Weights of a small GPT-style language model, trained from scratch on English Wikipedia.
Size: 9 layers, width 512, MLP 2048 tanh GELU, 37M parameters.
Each number is 128 + 32 x the weight over its row's rms, rounded and kept within 0 to 255. Layers, rows and columns count from 0. Numbers have three digits each. The size before them is the row's rms in percent of the matrix's.

# down: layer 3 MLP down (transposed), 2048x512, rms 0.0818, rows 1358-1363, columns 0-255
# up: layer 3 MLP up, 2048x512, rms 0.0798, rows 1359-1363, columns 0-255
down1358 091:111124131128151107124112101121144085148061108121090120122089129152157120151152088117086089108132124158116146159183110148153111127209156127070136131105177167122091066163139133146173144150142141120152089175171148111172123163150154115102122090110188088041109168142146167104126135072094090079094133186155149182083130094130089097156164124146067146155119144099093131114119098108120139158147120110099132138057144138169094150141149084142105140082120120137142083125135104157130104112147136152095159117121117109081149228145124142187151124152107189199086157146094137118132145090170106114152111116102124174125217125106133112189189112132125082155143040185084106096099110049122136147127124143117090079121148083106161079077150132064161162119130110110168100115083108121166187115129115
up1359 102:143104130175190183125112187225100128176113131116087117124066155140139135132111168174079078136074069164138093095137085137131141166125129185053106102117153133089116105101075111136089165173132108097080110100140160120140146121163137112086153177132126131119194106109111129091093127102115064160111136092096173110142158102106117102137128121128113121197143150153156176126152211140089123162125189137172134128160104178142133102144167099109111059145129125054105153150107105128112129081161163160063116152176112129145119102156150085174105104143137169094114114142158152138130123068118147154109158106098124122174142113154157117159116128145145115184173108106149154198130111177132158090070128117119149115164027126136104110105169141141189046125162070139113125173201140162130156138140152
down1359 101:089138151103128075122084115091118150176171092113123138106163207121131140090188122138070113168180167127101108157148106096130120088084112148165131108115228141123071104135120112087197145211147058148174159097159095130119193139139106170115098122096136093126101144137126182120168102163153136175160123101116100160106121203122144104104094147107066120139165129173110095185125137118138100060140078094091099122201163132141111104125103095166146089048125156144114134132125180167122129159184080114127130172128152109102096122054114140160125132050115112087125125137095100141139124123125141099132145107194104137138132147057096094087094157065140132138123157127115143117109156197204147169122175197136110149154128146185101119105140112156118075172109096131146103198152144107158151073111091
up1360 114:126144151156158143100098170137122135125102115137086159129111119121184170130121109063124085128180128170076196095109175146103146196171116140107112152118183092116147069139168116135090108116158129102105107117078149136136137130109101096125125099073155157134144206118126133133130153151128087106126107179100079157158124126164146090085109158106136032124163110157128155127155160166158094122144106052126129138115099109161146145092108169084151138098129097153179119084173161137118141150110170126149166150139158169163168225104093157110144129152138121134068141105151181137040113220156113140148097098084159128168110178102184121106109085090141092136096151089077102065077138175149083097159121120110128067141168146169100079089094171187124130134137160114135139214157130091126090159116150
down1360 112:173114142136142137103170188109143156151171132174136149125152161094121178139107150050130130177160103131053092106184087163124117156149067093147167197158122142170099119140098127136134131130111134104095166108089111137113115117143165226122155123156089148134049114221150153086135106163126144149130113101103126128209105104079122108103073129181125153159114107148140177078092132109171124113143126218179094129118173139135085141107096146148130189146123176142120126128080131127141174186113139079169166125135071096126131100143124151186099117145147163131141152049131108115117137112073054143154101115164163113162184147153030172168105096165081085138150167126133139172129137098100107091173087159147134128130139117152147137132242118048066174080127151141134136168091152144123145134109117
up1361 107:155144127117121149100174129093158137102169193107105122113143131122145183174146108094146147113101136160171091138154176105156140116112162083141137154135113120137134149111150066089143184096117161133199070102167141120151115100128100163167137110122071115109088126132133118100082132154107083107169094119123140119147126061160152175158163086175075155145125160097164123155154163092074085133084108169097119162059131129126129145088076131113160122151122086159197147113216127080112150133169140096072119114184046124133093160073097155122156108092132078112114099129120112103158133096154124109090135131088134124059102154123132172124117117075139106143144132148102170072188171091160134048176092179135165130120068122156128101178108149115097127079141121132098128173067107132170105191100177
down1361 107:118135120177096119104171148136150142088137121096116126101131160113119153116121092135117158214089127153139142117178085125147106096162147103135157071139125100162118241143135164131160087149138109164165164097175146162120107190159123155141113138115181164125119095093119129105077107130132094127166082099105204136117094054183126117141129058137139125132139149126110099135131134181103097119143093144082147146179181099070128113109105089100133154069150120129177202122116114140145152126113108114138179204103162111132099149153158179123119115140081138147152129150139100130198131090137097091156123150123138102151086127122041153093102101122152136210110132255115145159101111123082170091107183178149057125090142071119126126101081147136093086128110140164159119080116062083138120126085147
up1362 105:124105122094096126127147167109103117138165134181137126096172161139143151107082028156123067060138133158116126113123139155108155126135110134194214069188130137165123118113157120114092079167105098142103117136117104163149157033132160089099149095198170132140183142161142111054179154102125147154182117163103115153165147115127117092124128131135141078082176135099087085118158135137135150092120143125104183137112074166127132131120149070195163126176094159144158128143184148103130139157135151139134105165120146178118098169111164155155131095189121170094091111171116155088127120127085131170169134143123153180157141132109178085104103064149117166109155116162117154102091147131138121177089087105148132109134165112108159130189105130147164179196134129166120164119076129129114127216184158
down1362 101:157118116115082112128197163119106080133153096129117125110132111201154121140135121096137075119200141097106083129105206096115138186172163132150090120211190106121096116151119162150130073131100179110183096158129147102121145095169111092115155106102116152101151179148111097138113178161120181180105112163142123138098075147176127128129185159100105160113192123130111127146135138131127132133147099097127161104131073087035107113122142120097149102156101111155148140158160107188085102139072115153097128080143150118164108142124109083059173097114204129169163170108126062133073131079126170091122112143092097124099123155129091123146143125147124131154140107167158114141137159123145160127152073105156161146119149190167076169078113170188086090074147117132124160166147109116158080090182187
up1363 093:099103100178095150155126062162192188129193152128138115173109111071144095104184156123101070157098087112147115137125108158094138116144134090135128154160147092113084111082117089158115129145130107090080181144133156155074120085215097076131132081089133178096166134143156059106162141108133081087117123125102112123095139129107145112176087159139131125096146122142151061150110144111087123125121110088100112128146169115189156094073171179126151166082150101120139113148157113178163126140189086172146099161085169164145132117135147113122130138142108158099141106155136101212144124114121125110143148077063121116143188113145140114096110121064073096114150175106088150131139173158143098155136088122121155113104185128173136151145138165147136124129166065126158122108176097164101125105087138
down1363 093:107145163141162098101141093110137127162111115147148147154094167139109109110104094165051110093153126110107161179165163068148084115163062147147170133131102129156164217108158105116126128085111174101130086110116117120148147119126157115178106147122117120147134094117130155134052113130166139146145102144096134154124140137095123137132125132112168105097097088144101068057153129165152116115084182117154130122107092150124155156156115137152105153163125106165141154093109130096137122056160155119125122111063087072060075136186207150111149117152135128170176092097135156135121148100112133067142143137143124182140086102181128183208143127124109221127160114131113100137101161182119101152160140109169080158150129109105133131130160095191131138126216212113178114126090161129118112138119135